Weights of a small transformer language model.
Training: a variant of Muon for these matrices, 5558 steps.
Each number is 500 + 25 x the weight over the matrix's rms, rounded and kept within 0 to 999. Layers, rows and columns count from 0. Numbers have three digits each.

# layer 6 MLP down (transposed), 896x224, rms 0.063, rows 433-554, columns 0-55
475536475513497485503506555516457537523465463516532469429472517495509545482481489476487482496480546488462499454479454487467523500479506495530496522571483518476489516477
541471451506502538511532488501563495468455490526514477538521500490477472538509484496482511524509477553506509556462484479510527511498475463495482484423489496486545539486
479487509544508501491520467509463484493509527499511497488492556525531501449486499483500472483523490531483480514482553513498501486534514506481528489505496518528542511531
503484519521479523508482524490515496529483506490536496467497480537473514476520513524502491481531500521509471524488531522527493466491495523470504495525495483523501466492
513535508496493494462516489513462517521521514501537470494461514503528478513477538509535483497471493524498444532487516493458525532529527540481491463528480473523456494488
482478483497503461466464526503494463487495495537498501506545508544517505548524491502509515518482544484475534539505539475500527511522469556484547513522467487521510535515
505478521484537508493525520450514496574492471549519533509551461519533523478490497474552491528492476511523529484512483496513499506467496480518476475522526484499490510493
495477474481467469485474543464481511458555434491517534525523492494446505494520492491507496465501476499504458494538528535487492476491510478539541466563521472493489528509
501490505545517503506511540520480495475481511464539509526507511475512483484510507529493503490488516483433455496469478504471457499495536519540511505505504476489529495498
469518471498518485475495496444505527504483495501488468457521523466516467503534534501526500499463521500499537506545503521509522467465507491502454480476484472462503486516
507504524481498494499465513492486450482452480519493499521534477514519475520512549544505470516530489452537550477501503495458524496501545480548527472526554503485500465510
470472471519503508481527504466481472521467526529528484468510539512446476528505474478511508453481520467457502510521508496513516507486510488469541532516519537499502530473
501492509484487517495477517477522493519540500534464522540524508496507508491459470525544496501500520498529487460472471474510493555495473455544499515488508468494467488485
493512532511501541458476514489470460532527501464522502508566507576480473474544504500496479510505520510476454525475451500478520488467531493469479489475500515554566516477
517425410527505464538504497526463492489499473509477540487498512507495493506485547498511490498526478500477485530471463481486472484487508513570469489503483501519488489472
517458487497483509521533461491544490471497530526531469494507496474452497512471492533504535527479490545522469467472485553481475494491491519542483485534513450455530551527
491477502479501476509522515524515507489521455523498487491481535459482483571509515459503531441526489506525537446497477553481488490539488519419530516493486510550495463488
528509541501511522477522488485525471504535485554498537499520492447506507498514491447541472516530497491535483501491520504523544489505452504474496493518503513536520469502
508504501481473496498539486506534500467514528464542499521494524491481455503495485496485431510483523527513469520494485507514484489476487458495511472510458475477489520463
523470498508511487489480445498506501543462527460524501508478502488497505482488506468518537483518529471463492469465501477503470520516518483544501523505480502497485478518
506498545503492486521489462517535528461489484506484441484483516480480493536500501499511440500448520502502480475432547497488512522459493487493471528529480504483518465523
500472478513495495534470506462483476487513520534580444474498491520532553488498482470508490472518502513484468509442558533529538479473486522516547503507521528523511475510
458495557524512457457497480503487469503466516525490475513457512483500457460506514521437495501538509458504541515494515485509495500500497528542500509442533537476448479496
514510492529518497493534509435502461489472465472482497509522542518449461463498469516518449538526537525523498522458518533472513504515517504541508493509487501550528488483
525502495504500510482504469493448494492510455488495490475505528479503505534478473503445508507485493505508507511476540517482470494480529512516509497443509506518482531430
479502506452515518481518517470518451491520473496504532498528497495524470483462546542512479499482522571513488477473396524502509464461459480475505476508468490480533492487
499472515523552548535479529514497458474468511484549518463492552481502462488521492516493480474499505478498512521503489540520455483479491474490459482473473510515513488540
494492540535513505493529507499513496538502494523491464496509488495534492490513496493490552513477506498515528547463520461469452527452480512478509515528514476503513517479
431559542532503471521519503482513534507513553499499481500510492489476481517486472519484496480502533509466446479496467462547491509478494504501462563487490489532502504487
485467486510483505491523495518501496484500466506490485512481470488509529500476468517500523426492506477488455458508517480505463497470518467481535472493526530494493481497
481473479495448447476470525510491479541467497499523490496492496503485529466501489505465471520544466500483508483506509515502466480505506492502507533461464489496499533494
493516524519545461498509525503482514513516532472493552508515545491485485513525484509489529462500514513485480505462502523533496522483487476484496525509509500461506494519
508478499442493499475476460484486492499548486491502514477475462503515465483508512549511494461487431508515488525492503531487533509498490504507515535472533499498492517499
493533495503519504501463520462536482527550491511462512511488499529440521438525487528505499462504504505533538537502546525547470484464513466484514496528512433505483484483
491483530518517481497492504517519500492515480469541499481499488497482476521506510501473542500471497517481486502514522494477478513491516487490455453472482523500510516491
496493526446502500499542474510530515490480487484566467514499468528511508482507468517504494504463484479504495487480487508486471484540504521510516524507450459514501511515
518480482486497481513490493464508493502507481503550509495493522519504466499463507530486474504496478456504469495498494519486462494471505504498492530487549463521526491495
513516479519487497518518510500470459533507508527492495482463489489521501495523457489488484508494520495476469494484514497534481529493535466517470492553501478499522534518
500491511508490461515496578485466487506495529522477535493570460539512471488485525494499513517496525565484511521446468524501513475470511507487479467516472494511461507480
512496452487517518488557539445475492497455478512467470534557509443491498482475504528515506526459488450492559493508519535461549469507541507448546510449511522478410542458
503476512529512534499483516526533497533482480486494548509522454519510494514496534531495521486504512498575504521503505536504508521504496489554527475514474531463496509519
516486522461506516492490543491531454476496540505526503503529516460503514497523478462503545496493511494500558481494512528542533478476496527494480509440500540504515459512
491497497534535502509528518486509485512472482473482469462482557508500502472493457464553474518463474474524515509517508502496534509474490526496581532502521477498502478498
444475529478456539478480514492513494544531553460558490502489487517480489526518526497481475527480465463488480511493528497489505548514456491488524488523490532501581482494
529533492515511514520500504433510503485491511482508476540483509514495440473499480511500458469494502484480509480480535491477516477465524472514545478475528491519518495476
481499487515481468509502456509528496522524505527453473483461467487478523496507500497539509463491486503528508512492563498528499498480469505471501506500511465490470496501
552504506528492486449506503481519511455493497490460506490482561508466485476505492482474450490500518510480493500463481524491524540476511524504513548489483497483522482492
477481506496481515514515507489489503500517521488547515500552503488468466496481506533512493450501523523472460527568558520458510518471524494495493500524495502507486501492
466470447504517510538532535532475526486534504492542507511476460492570484490528521509550509499511485486536511495451468510510502482504494544561533454471511482475455458524
527506526465536483509463477443483500482537537496503504549500502480466490479512506498462505514509504479499510509503562552522478499513521479529466476555494520487470470500
538502521477486467510493465471527530488464479470519493500497514508474517548499474547538533485505502533540497537539508504481490470524501495476524501545504514515518472520
531496499482454504542513494524506515490516483494489465464494506510523514513524511480524456478507517498527523508515513498502498510491509498505466513521531475527489515482
488496453494483539542504471473507487514525534453491522465469501501495537484463508502475519490541513498482496489461496503505534499496472501480466506494470480490521501539
559515514557468532464476462521515512521472535497498472518512538494544491498469453522529461509471487501518494475513497491548500497486507514497477483513487466522509510467
489517528531480465474516529491489512499519489497480537510505472518502524514478489509530531476478483477465505497478493479472463521511467486492468522476532475531482516474
495507505476489471500521488487512477507511513526519527505517551490492506448502478549492510476512517460529516494539496510481482530545492491487486479516499490534463485514
495436555508503547544505508558506496526462420483503502520535497499537535505496516542540481473487509465548490477523467523561497508515546483506476467508462514446471517478
499504450469535506480483496481473503506500424435500509471522535522483461421503486490481543509507508469483510537467563476469512496509495493497545493536531530490494501508
519514506505500491513504527452450482449515505520553495498491544453496507515512485529449483474511479504509517485475438509499504486508490501495496512541507481491465479569
467534518497489497531509509470536516545508542478488507502490463472513505524504459494470512486531502477539461517488513472488482519481531513489501472490484554456499484467
510477518459489481518522479539492562508499471486526479529473494521516475471511520498495444491457502481525510469483526479517550535537455485535472462483537469501507516542
513489467495465451462516518474548421504529439518525462498483523514495483501512487455565477483477519505503499526525518516524478443475443463485496528490534504542524528498
469520500488550498477498501485487476468467486473528532491484490489509529510495455502511534461522489488526490436461489470497477531486496529490548479477507484484477480550
495474483505476455513460477487525501527501535503456523499451454481452463488567493482524520468500486507532534473530536476463519505463484498509521513516514521529496486529
496427426469532500495483511540488515505492577489416449464478506505564478539473526536519460527490516527543569480481463498497526502481484535459513464494499450518538500482
498505461493473520504485489512513499504546514492466506499483548473469487495533494511514504530503496493528492471505479493479493478497476510513517504511527481517509537511
518487495462531490534480492496506512522503519494484475522529546499523504526468469506522537464517504532521461482519517457516495527480509519478476462529520446545519465455
492504510507490533475537482522495483509488497495518520508525544489505530535502501484451492507493456502499493500468465515512513421497468500527487494475493478443509536496
498515516486497516500524492510506498489537510501528531510459521459532479502513516465523475482507509498522508480416537444441517491534459506521506493492484469516528505536
518532523476497479492498471467508487512468503460503451527517496509496476504489520512499505525500533530503482520515469474493497486501447558506513520501488492507455487475
501501498520487472505483503481463521511510508480511506465471505529502480511525495479484508549542495512511457469485516506473486545489511526538476533534483481532487473491
532538473497494506478498532505530505517463511476479475503503467531532524498540489480518487455492543449525459500500509495502535455496506491499494533487491500477496514463
506478515504514505544498501471517509551482534509499503482479516482478488504527472513504491523548467538513532489484516475483491512513552526516476491460505507440539488492
485492574482522512524527469503566485513579494562488493490452493499505514516430468509434509512482528520493516460454514494500491503436505560495542478467553487470515476496
477536530510503480551528515520482503516538509485475548454493505502477519491444517478461494470497486470479566493504475478528462533485474509488528547538499461498508495528
471515527524470468514571492495525498549511530493501497548489489538555522501517465467496511502495465494485458509492546488454526457513434462510470563451509502505505518509
473491484506511514527504519460478522502534477510509523498530498492493460533497501523490466482496531483484487534514507434447478515518502466543529492520494489507453534485
510506483503494499505417511500513492484519523531479527490515480512487478491463480480483509514472525488501473504514528484495465481509488518489533483498486514509566490458
506441509511486485484506481526478498516497524440538507512492515502511476513464491477489485466467474498444512534502550492503546499513494524512506471455514496541465501504
488530512505514497498528510500497455536481488515481485457498474512496491483533490527510511567504417501514507513499527504490534440482474482481443541483528491514520527471
496490506470524488481480508493520494486483540523527522519502500535507467500471537575520505489443463490527472533481496492482516470479508467547517520466505528570483487513
459518518530511531550504497501435491471526474525476494529511503483515524452486519521527556506511483557508510476506504502491559516461524455511449510487493471509470452490
499507524495487469481474501498523508487506460517516521472493540474501551511459501497481549532506487483540491496456507492488511478452485526483515444523506538516525539488
504462494527472498513499536440500523483502511456529486492498504482474485517484535480528517460515498514492476511477495499506539517515503531477524498521512472521535482497
547469479513497534493474486488487514454497554494506525481499505485506510521529564525502518502451460471469478519509470484471455442462572522503493446491480498496508547457
487532534470511497498489493500467480503531466459539505512508487488534482510510542495491525474508489525484477518515545502511466494496452493461514488535535461513493485474
524471549516522481525532496519504486552497482517501490476455524442489511495497481456509523534534489510524509484502510534517503479493474488520488537540525537499522467514
463518542486515518521501453491501503473491495473492497519483513451508517518462488492474470473507459507523517512478547486518523490508508538502512480434519478478536539507
505446385501483506543533519515483478531465526484514457466476507500505476518487516530469481482462519511488491493519518482459486453467479507509542456494507504496520461515
483482506517480520500494484492480493517510503466512532464560459477464450544508542517490484531542504523481518478501469499500548509507486492516500497524478490483430511506
516496532528514518510484485509503480503481497489485506516521489485476497477502482533518505476500483539514464495455480501522521499480554522428497492466477508509554504506
491507510550506465493424475503517492471534507541494496526507506500483543455512524570490474480500496542523485541504511497549505497499544502488579460514493520500542490499
503492515546520548504455478477516469526423481521520522500519486576459498538502510451513555483494519450521534499482508559512513459478480483507521472458528486514530485479
509438534474553458471541523499467503474537481525525474477513492520477478500524534501517505492481525521490496498475511537508514470502468511464501505503499515511500495514
507462468461541432500430518492453491507513541498524551510483501488486502478500477487514496450501499509485482529455472502545496502503520466533505506517525506549511505476
502542489482505510490545491485489527473468482512516528470490486489508498512472484545538506473493527489523535492502488518517514499506446534488463514502531499538488495493
536501479526452479540510468495491494455542523510491473499523470531507503514498485499552511528527499471493478465499500522487539468446571495546530496508476470475516467491
542459487490475470492512530484528495459506532482522483539525490440480481499500522485466476524509486505494531500496465511504489469479484505542481498484531508488499481528
504456475507497499513500521496545503489549464490493497453511498502471452477473526496529468524519489505469514502553496480501528498500509497506500489511500546501483472520
508522478528568507545493504477466483523468507508481489502500479525465510505508519533518506522487489484478517470502502505536524489463510518483489478477530473517519495471
531515535531514470519547507550517489483496531507509513489489462445508489483445486524477519524521506493506471499481499485499509494497471510531524494474548499496472496508
483477469483481509473448516461532492513510458460523487494478488497482521524512510498550517489451477509493501506536527472475476514479488491585517498488535492502505534495
493476476514496520489449484459499503484458483502525486507507493497522543510489559506483485539469476491500442498479502458484521519504502438505533509506505476473512502459
529496505482507534534514478495436532518514519480510492514498485491505511518482499522501495528509507473489557518498497470423478505473512442522530481524472490490497520478
487499493527487491456493489519528477503476519450515558448497494462492473530501452517541523493539503506524465539526459502501530519462507469485488471468480503472489421496
495521490539515511517515526507530523498482495534486495504508506481475518491550548476479506523430460438516475489503560509482508521487534504450442515516467465516538517492
503458506501475509492496504460463531500464529549523498503433520501506492501533523512539469510530478465484503526467469508510504515532494516500490486524489462495550534498
507464508493520520524443483494543513501485531536509520475497497493458494510558521491539480571547493480463510469485492448484478514471453476504459476476476466521503469477
512486515504449517550425479511475513541483507461515481529508484440482528466477522524483513460561511495456488514503487498490501497471498535510493526483506515508442483495
510501547461485501512548503535492518510479474521492477480474491448463518515534468489520500478539492488513510480487484530471473489508498495506473447509482504499528484496
512462503508497531546527502475483485492468529508559533515534474514467483490515496514496494519511502499487534499523491466501509477493452470469489515504523470505486512456
517509501469510494476527503550509512500494504496507511524516517494488455508494507488497478523495490481525517511522493491474481496476483502525497563502493492487488491492
481490484478499557473515495497473491511508485525491479503499484519504507508480506493494507508503506509520505462470472527528516496497535509512570494479439512481522514515
467503468516476484492525499503459500530474507500487549500482473469506501519521442498495494504528499497470506547471506545502497504473494499543531510498530503495528462490
501460488495556487465490502509473513510524544532494497540484556496523496476487461518494496495528510495533518521518558518484482515511469468505445489485463532484455480508
479488465524534484510488504457531521457482474522484459511529497489463507484535521553509527457498504490493499475510487497506510506459488510479520480526504515482492497466
514480475521496482473485469542509517486491463466502472550497451483520528531474506494525491468542532495516493518496490524509521534474503540429511492467546508464514538516
522475519474520498494504516510480512507498476499519482496507508504515443477439535505514509439491527537532532484473514480502503511474513537539483490515521490527483457510
483475519448525512519501487517525497552474461515462490509487503490512471495532537510472478507497489559505500512515493512481514486498513521532496498497505513476493517494
508486472513530457522477511465529534503487497458465504512492486540521507471550451537510489482494512524485518512533472471490488521486467471479512532523526509494446525456
505459519471508530494527488512491515504497495468500514493479463499489482457507482496492487495488501493490534498500528488509493520490485516468494499508489502479500535486
433507545517496463506513488499510525466509553462513488484494491456543469499524525520531519497501526503511525508494465518475454493460462483541516533535473504497500500538
# layer 6 MLP up, 896x224, rms 0.124, rows 434-555, columns 0-55
489522484516537468515507495489500535503540477425481517468481437512478526513526476508529486456519485497482469473554500480471494495503545538491492509509524486530510488512
542445502506562518485517486510549496460471465536531534510474497503476474520500501485483523480470506475470547489517506521514523472477474486544508502507476505476492511516
517454533461529486479529512510527483506505470480492532536545530505523513500475484476523493500511501525515530497501535518519442475496504503505509512469480513478494535493
486499471472513469531515517494488489521490525520466472484522526553508499476491472482464458533476486500455509508513511520528502485525507506489462510468525476500490487513
471495490467482547498502481509478504486517492500483531530466477482496511516523463510456514503490505550555501461503494453483451458500494505537457464486521505484473515502
516499494530509494490520477472513542518548511511466510479504495473481480520473552463517534544492480489490499463500521495498530487538491497423515481495510489500462477497
493493508532520482485502448508548530490484506476554447514485481522529493465520497509509566483539493535463488504516535487516482475519475464497529494490433509520490537521
484520486509513510516466508488501493488495499479538521486536508507503514521490510505476510549502471467568500532489487520543541506525453486506467477504500560475494449499
549511502525495504464520515539455505438483496491494492499480466467514546519477497524498519539503481498482532498463532478511493525477497486501496509458518497500494496484
496541502490493480482529503562488514522482473473492565471482499541467486498464477513494513482480509542490504516496468521545530499519497531522524499478496539501525519490
518528514484543516519461501503478498486487512485471512496502459525523464506478504519508538515468543457466467514524449500517456456500512542503445533465529468532502484525
537514490530469497489485506508506459503503473501492470469473455516539471485486490479516496498497500483515484504505464485482506494511511472511484519503484527487515498524
494538508525495471497514503498514516526526474480456510448532485504514459481558543461487523504517499549522486539500486495520506528453474496497544466442543524513502492490
538518534557511574472506481528565495533508482496462481526490463512489452560447445486487529496473477520513474446493527523508473501507490487462543515503474472463498528518
536496550459535496485531497548507477478541462528482546507484511553479537471526486519513489503476471495531527526491465468525465467506447517483455497545495462482510511528
507534505517538489528538477487472492523452480504511449503504506495499520506530541519444481529499515454519530517517476530557500477469507504517475487473507457500463470485
490500504521517510470467542488489491461552496485542483512501508555505524500486534502479501510510545474474506482480473512471482515531503474503504473521521510520470522529
505529504465466517471494499472492477514473502504498499500508489528490503494487490505476460496454519534487520504473519500502511541496473491476481516468486475467467511473
488547500481499505508535456512484488501500511505478538495458490454502423553539451496505533518569468550441535502516480483534474489507467522532497524495532508542502502458
481503451520501541502520505510468499521516538510479464523506495471536503465469456536508480509480537501484508506551506520501474482485525487479512463429513537494527526436
471508489499523545479519497487536506520486496570438526490487504555479519469527514535504478506479535468481494502495507507528477473503505468465471494504470451498521530464
540515436481483477469511450538514518477528526532492496496504492486501491554485428477484504446515488547560476484514473516496526501478494497511453506516500501463491518512
509507457482500496508488454513492498449508514483463536489535491486479510512486470505492503496475528533481558469508501539513501465548444503506484499437490509511522481466
496531523538465462482532520449502487489523505517489523506545499528457503502540488503489495491510490501529493492489477525495506451539467483504540456528522508482508497515
549520540522469500496545436506500478477463505433491536507534477499509487509481482492464509518544558495494485501530462520521463533517520532504469466480475515451487557518
521522512475532490486572440572516538477508498524465507476465515544503452495506506483519483518490533523519474476504514463466511483532503541553532481489457500487536546499
467528524507474463508496489529515519491494507480486509524523480502530479479496515496458567522482488510509492487445449494495525511506544483494467487484503504468496494485
498556523487489503435518459530485511473483508491514484519510522452531495458510509464465489478507479520546503484503510471489493475455505519488487486495530506506514507470
504500493515544538484524466511501500496549471521485478550479472491529485493498531518483467542501508505471524453458512518541476515507485463506522526505545488485523508511
489512515518504534497522474497466477481480473523490520497472504531531474537532497503481526505524446511525521459503537492514512482527508467507494462495480481521516533523
528488469500501541519510487472540518489520477527529506500486473462500483475488545502504504481530498477486511503520489513501482508540500525500498513511449525504467507485
484499493496513581455478443543497470491544519530510517477473487518460519469493511544503499499499466555506541468519488509512472473492469525462475527543492484456448511484
510507518485492488471546441521493479486545511467482522476514580473445490567463478497478470496511535488491489460536504543482499486485499487495505497510530535517475521529
532523461456462524506483492531511513478499476474501477500505472464512513520541481511448536472495522489472492471519518519498525508514478496479450519490480481559473519487
513500518502514504472522489474504521524506511526489511509481462485501484480519482528493500489508487487460516516486518528501481451519513499524534511495505517473484545487
531495523466494503520526528525489486512460534509534488504490518539494530489530507495478483501509555516540504477500516509520496488481490510507514508494503522513486516508
518532479551472469506568493466483534536542497513518496450464515504474490547461498513497471490485455522503527475497548488437475504467486513500508549517527518518478531493
507477519518538516507522465477469473442491512481516451540460464499458519498515481477522531512513496462506481501502477508492476495518529536490487473479544501525488486452
525494476459549539469540456472507538514543501509467483508473490510454470491480516497537494498491529537477531513509443488580562468506525520504461504442494493498509490502
566548521483503529510459484531539538512474474525543523536548533526508504507518487450494505475546521530486493478459512528500497480484509521481479456487505522491470513514
498476451465516490483492490548508569525489471481474456493504512450524510500445497533490511489494509526466504517465494479507469488527489534529526499479524522516466497507
485490499486474507523492480485527500493493571503499527502518502479474516510479492532473474543495510489522491500497486544498503500525486492571515487499496519505466499531
492492507555491508469520478583511511529491465515443499521464525499531469515522478506509533490520535540495508512514499550484532489499522496513472472478500465525492492480
522496524480476480482503495511495497523498477458514528459512507486478576533525503506469529528501466496457490474484475500494469489480545511487490510502470487536475490500
492503545510497497484536452505470499490504526477541497467500504464470482524494549482495491521473501537482513535492490530496540493485502479510489515500485515522516504500
543534515464487535506469458473540519497514493395483528489468495501485514488512547503476491496501505488498501494538458489502486468485502537500495479518468468472513478504
483495514452465473483489471493523510514549494494492487494497523494456527445471514505547501496519503499498508520425436457510499560524504518521448515479486522482489515527
529517508513503545479507484512514558479480486497481480506519534531473508509484462465506508461513517496514496462490455500475523495421529449529522527510497502499516550487
493518533499482526474466509497465490508511498527486472455504498512512500525523549473477455460523476526491543488486517485468511491541502533505508525432504529498480467466
524481514495459507465502539505468498500478497513490513463506535466492524528503506508490507480503521506527499533523465528516476486507515481486495532452495515533469449529
449497489519505536506462501540514510529502490495482475483457484473523452552508524492513502503517478513440517500463438489469528527524492505447514503487516494471461473455
503511504484557492474493561525530433471508518541535483516493506496544460506519477471515489481501488467425526462486525469488487467479487521486519529501499512511501521487
517500490481483469472498460541530502496479493524519497522542498487525511477479479525521476542493498491486497487495519542522510540506490517457479509499553488461485447474
518496493523489503549514516512543513495497504481512473500476508519499533515481504466518466456510503532488502513496527474518471515555542520493504501445453484458472483519
514510511476490502475493491489489484535485483474492485513451455468495516516460485443495484524509488504466507503511522473500512484508466502527490523477518538470525470506
533497491472541534502542465521527558524493490445530545513471526526514567507536456490463468493529520492477532514502470553481505526480522532511513476531512476509511503497
473511505509456502478544487552506471495535536500468504514470524497520501481509463493430488491486480523486544524527476511552530537486497487467489527480500510482468474528
488485493518498516495494497529522518505473480480459513456516496517487509490523471448542501548533512525492481480563535482503515509509505504471481489448476448502538505519
503550509517522471503520474529516523484499507539504494528501476536500516526456489465509518473475531517510502490480460494525526522493511531516519500502510511464483477506
512546495573447481475458533452540516532471473542500528531510538492514498539489513500490508439503490495456490523505486538516471477508484519502520566487485526474474476465
513474454510467443440493469479487514471514503442507497494475444452507474468498500526492529545505546495527549489486526510479531510560475487524507528514514548501433488522
507483494504466484477505511445512477475511463503490477501494530519491539517486550494519484554497508521476498564465494484532524497507500505478499487494511525488481483483
502534492509556518459468506504488509527523566544489481507542516496497517498492486542490473464534529503521486522489519484535540555515513522495467494493531499457505523494
475497495440526513483514470509479503500533535498496486498480460553522495470469485486456484508518439472517476479503478511503504556526525471525462536503444544500491502502
478513488517492500510489491494491489503501531488541530478519503509526490549451481484449492466529477490468471509514467482539488519483534508495510500535432529468516496477
526503544463497508445538474480524490507510507504500522540499482483530541473458475489539538503517440477542535546540501481494508530531505478528498537492507498494505495500
485524520455513509481490490506508519424502512517503527472487502475499494498459488486505503489497488508499510495516477470480478525497528493516488486483538472498522516508
543471430533501519499497523521478491534485512521537485490484483517501517525514527481482515528513491481429510538478500500506461518473525525476517509520531494473535483468
502497509510520502506508469532492491510593506500508510499516482493488491539519511480485516522509535514479459552496469530543475496480489474478495455469462476493474471476
475527512509494464475524492500531547508480501483494509532443500533520526571467510532531463521471483512512499508502496523541478463503528491492495507513513492450475494459
523522512458494483527514468529474530514514508509519499484501501511487507487489485474478514456492528463510525547513416513497475491492465485497522514475541498498497533478
533526485486472528525470501506487478535489470464515482514509467509486490481477461509473523552525458482502485531475477516530514527505459498491511466484472459515488504485
492490487514484530508468500513509515472467534475504494504475510461476481518527525513553477498522523508458494490514489529493541537491511531512487548487522497530470506437
496500523504492550544533511473478493530503532526505521516487529489457525515510508486509447514502508516500502429547483505500507517504551460459464527548527517473560490535
534548475501455520483528479509492496481495462458511506547517476497469505502479500512503507471484482525504518481483487509469507527511479496515484515503521490469494529507
515507493491473519494530472556510509495458586536481474475481516552492479491529520483501480502510487541501500523470488483520497513473485436490528498484497522507531495492
488484506498489536513495502531486511469493510490492517492481496501515512432515488495544526484484512463460522492472469499533502494518489502477498494487539502482501495486
501508546510474500506530506514522514515553481527521528485517531460449542513523522445503486475499513490493496499493508489537538502416505474514484517517539464498489541511
555517500503503510531466486546539499484494488506456493557529510461479464467489540511493515493482505494541506514514504534522496525547430488451425503503552499506469502504
528478518496494489513473514493524514518475518539519502498462499502508511473503483517521481531521495479528507458490499479513540503458483504488488484486490531505477457546
530523523525528478473522538491536446544522505504509463527524499536489551492514448486454528474537529485465493466433488568476426489542503503521520509467446487488459519443
551476527476483496512467512528527458497521477530506483492470522484524531492496503473537510459472520482505534480481475480531467503479498493494498495503523472492548478504
498497510487490489494518481516517507481484452495478485557494496562512469469528417494509485498548492536491483486517512516526495500473481466487554525470521489464481535510
477503534468495523458490525516537474488504517493504536508492511520504488509491430494511502509519509528507506522457488446521493493490481492514526458488507566527526505495
488489532461538483499501475474482508495551502514531489495475520520485490483474524472469479511559475498480552501506482514496511487479511483502520506469487481568507535521
482427490512499512520515491506513548523502489486494496502498499499472457480554496520483508509501434512496547459446459543487494489482508514528490519541477442466530446505
500502470492464501496512483521536535504491496491494448509499493488416492462513513516492515515523542480493552519536482510478504469511506480518469490487465522517515508520
487476457511496501458497457543492531506531508438502504455482498520506528482523471466489543502523515506519491498440489514566500517510529465479503475438501498538526497489
502515521490500477479539500544471458472499528513492523510475499513538507515511471538505480548540501488459510496533507505525484494495513490451495516510515485447499491501
516483488458558512474486437501487540539514480473467504476517556537519504507480497478490539509519500497454530522503466514489451478516512496518505519512507515481490508471
542510495504551448501507483547454514490544491489516476455509472464482445484502464532509485492499470508495480490508524537526484477492552483545463515473495514498501515478
531578490523515495486477524477557492535499540491529471476510509505499517505527479493474483527527465533524431518568505533533489536493505470459488520452506544518482488522
489483504488470475495480510535497457455496538508517504530530492480482500519468488485518465495492449516488497497528481511529490501494465543522488510479492499470508498527
488562508522449476462477455548501488501533505462534487459496515490497522484511512523506502507496536515499530500469556561480520509526481536537483504502473517524519485532
516469506501511481517482450527466503447537523450524524551508463500480457545512465475529527458509510478507493485495537497508480532521454518450515470502535515488479465498
546519498496508560499464481518515446446511471519490471514521514516532520538495463499558513514501487531529496467498523480558496479513499487526497480488532522482522516443
544504485469448486498546521480439518509515508520507521489453519480429512508501517457510518467511517529501519514500487492494486465467517510534518529484466491484515503511
519482530495502493510509480496481508450525550482467564490489508474506470517500444481471500515515520485505507479499501479510514505486515488446509531513492491433541515478
530529473454506504491477487496517514473520490458527505489501532505469515505471479516496514492478514489507482476509494463480494501488528490481514505514518508522495520520
451542524476467497477455451472498523464512477483513547542530471493498499561520473518499496508524521506501499505493507495526514495484492550458467513489536485488520494482
516482483489516492493549493455517535561550509517502489467484536473505493461490487492521503521495539488493495542536514506515497540504494500499459488498529473505469534492
503493477481512484494464514515490540490501503462513513516505495527490484504473526485475481472532520482506523528530501487490497493507507548486468514510503475503496471541
508543443485480506469498523519478492505557485542510486546475494498503491546485485496527483496517467525508515478479482481545450464468511472468459501481493501466524522520
470495506479488519466520521510488501482572499512504487515492486502504497490560516496496500500536483465485516508526472523507489509533454517504504476525489500504489501458
503531554480463471475483523490490483505487522486515473520482509536529459533443475527495515512442503534479479512480491484491472479468457464472487464500481540508524460500
524471528464501515516510499523486487510507521508510501501507490506527518551472451497484484485500504484488471468488476541491483520544506474499527469499510521460502504516
525519487516492442451511554524480499481521460504488507535526495513476476497482485485489473499538488474495498474475474480513473472550507517481507496505490498473506489500
500533524504518484484520516538500523448499503563536485511513471489540495510537489477464525487516490484471500505486474520492491490578506470472458500482505479455513501523
538519472488498515528506491479519519478496505433492500471514500528459554532517535512491487493514501524517499527523471497468505455478502481548504546507511535458505459510
508542538499514508485510505548481524509479516506474503497529551503473552507516482498488516455464520527550520508471510485457467509495522484496504494475531506499501469467
485530498534521544498495518450486509514475487493474500500491477546490526545508480483475483503505534531477471471473500497506474522501519490498535513487461534481516516492
529521508505482484511512477475469498487482519511488517522489511495511471469517554501509530484523513510507499502537500469518497497523537535527490470517540507493517479511
471500506502514506545497475501507486526519506491510510479493549486489504512554522514500457470480496507463469515496493487540510498445491505499509485481510504541495521538
507487494521469522460483492475484562507474504509498482476510526492538459534541518469461515506534469499507516443517537504446499511495532519470462470475475492461518502537
517474521513472437520550503508497493485513477488499489499447545490555471520483503505526525485446475515514474540491529511504485510540498479523487524487500529536493528534
537492478450452535511517470521508519489471486517476474501469505488490505500551528475479544523563513497501512479493505499489478480515490505520525445499457548454509512509
449528515505513492467486507536494500498502506495516473474530480512515537496497479537484489506508493444509502525478552484544529542491472522530490509484510476474466503502
496500491552507563487477472507520493518454510496473507488517488477502504501486508506503488507492520469470515478488519527533509531556500522505496507505506495507504486504
501507517540477544480485527474502480514503499539507500491475548475460451505480505477471463501518441485504483526471533548482497492512508551555478518469517523552534512510
529534515491524502484455483521482476514515508503471515516547511452507531470506537489510484502503498521522526484504513538499518473520505497515517462515487463518491506512
496503534485508503471505490495455548481529461530476483469454525447491456521518481492488502525515513478518531547500494482477450462495528471484495513491503507510524498513
454477484539512513430473526521499517460463514522517510472495520485529514513503527469515480505506477509512471499530526473531489502454495445499502544499466536470443469481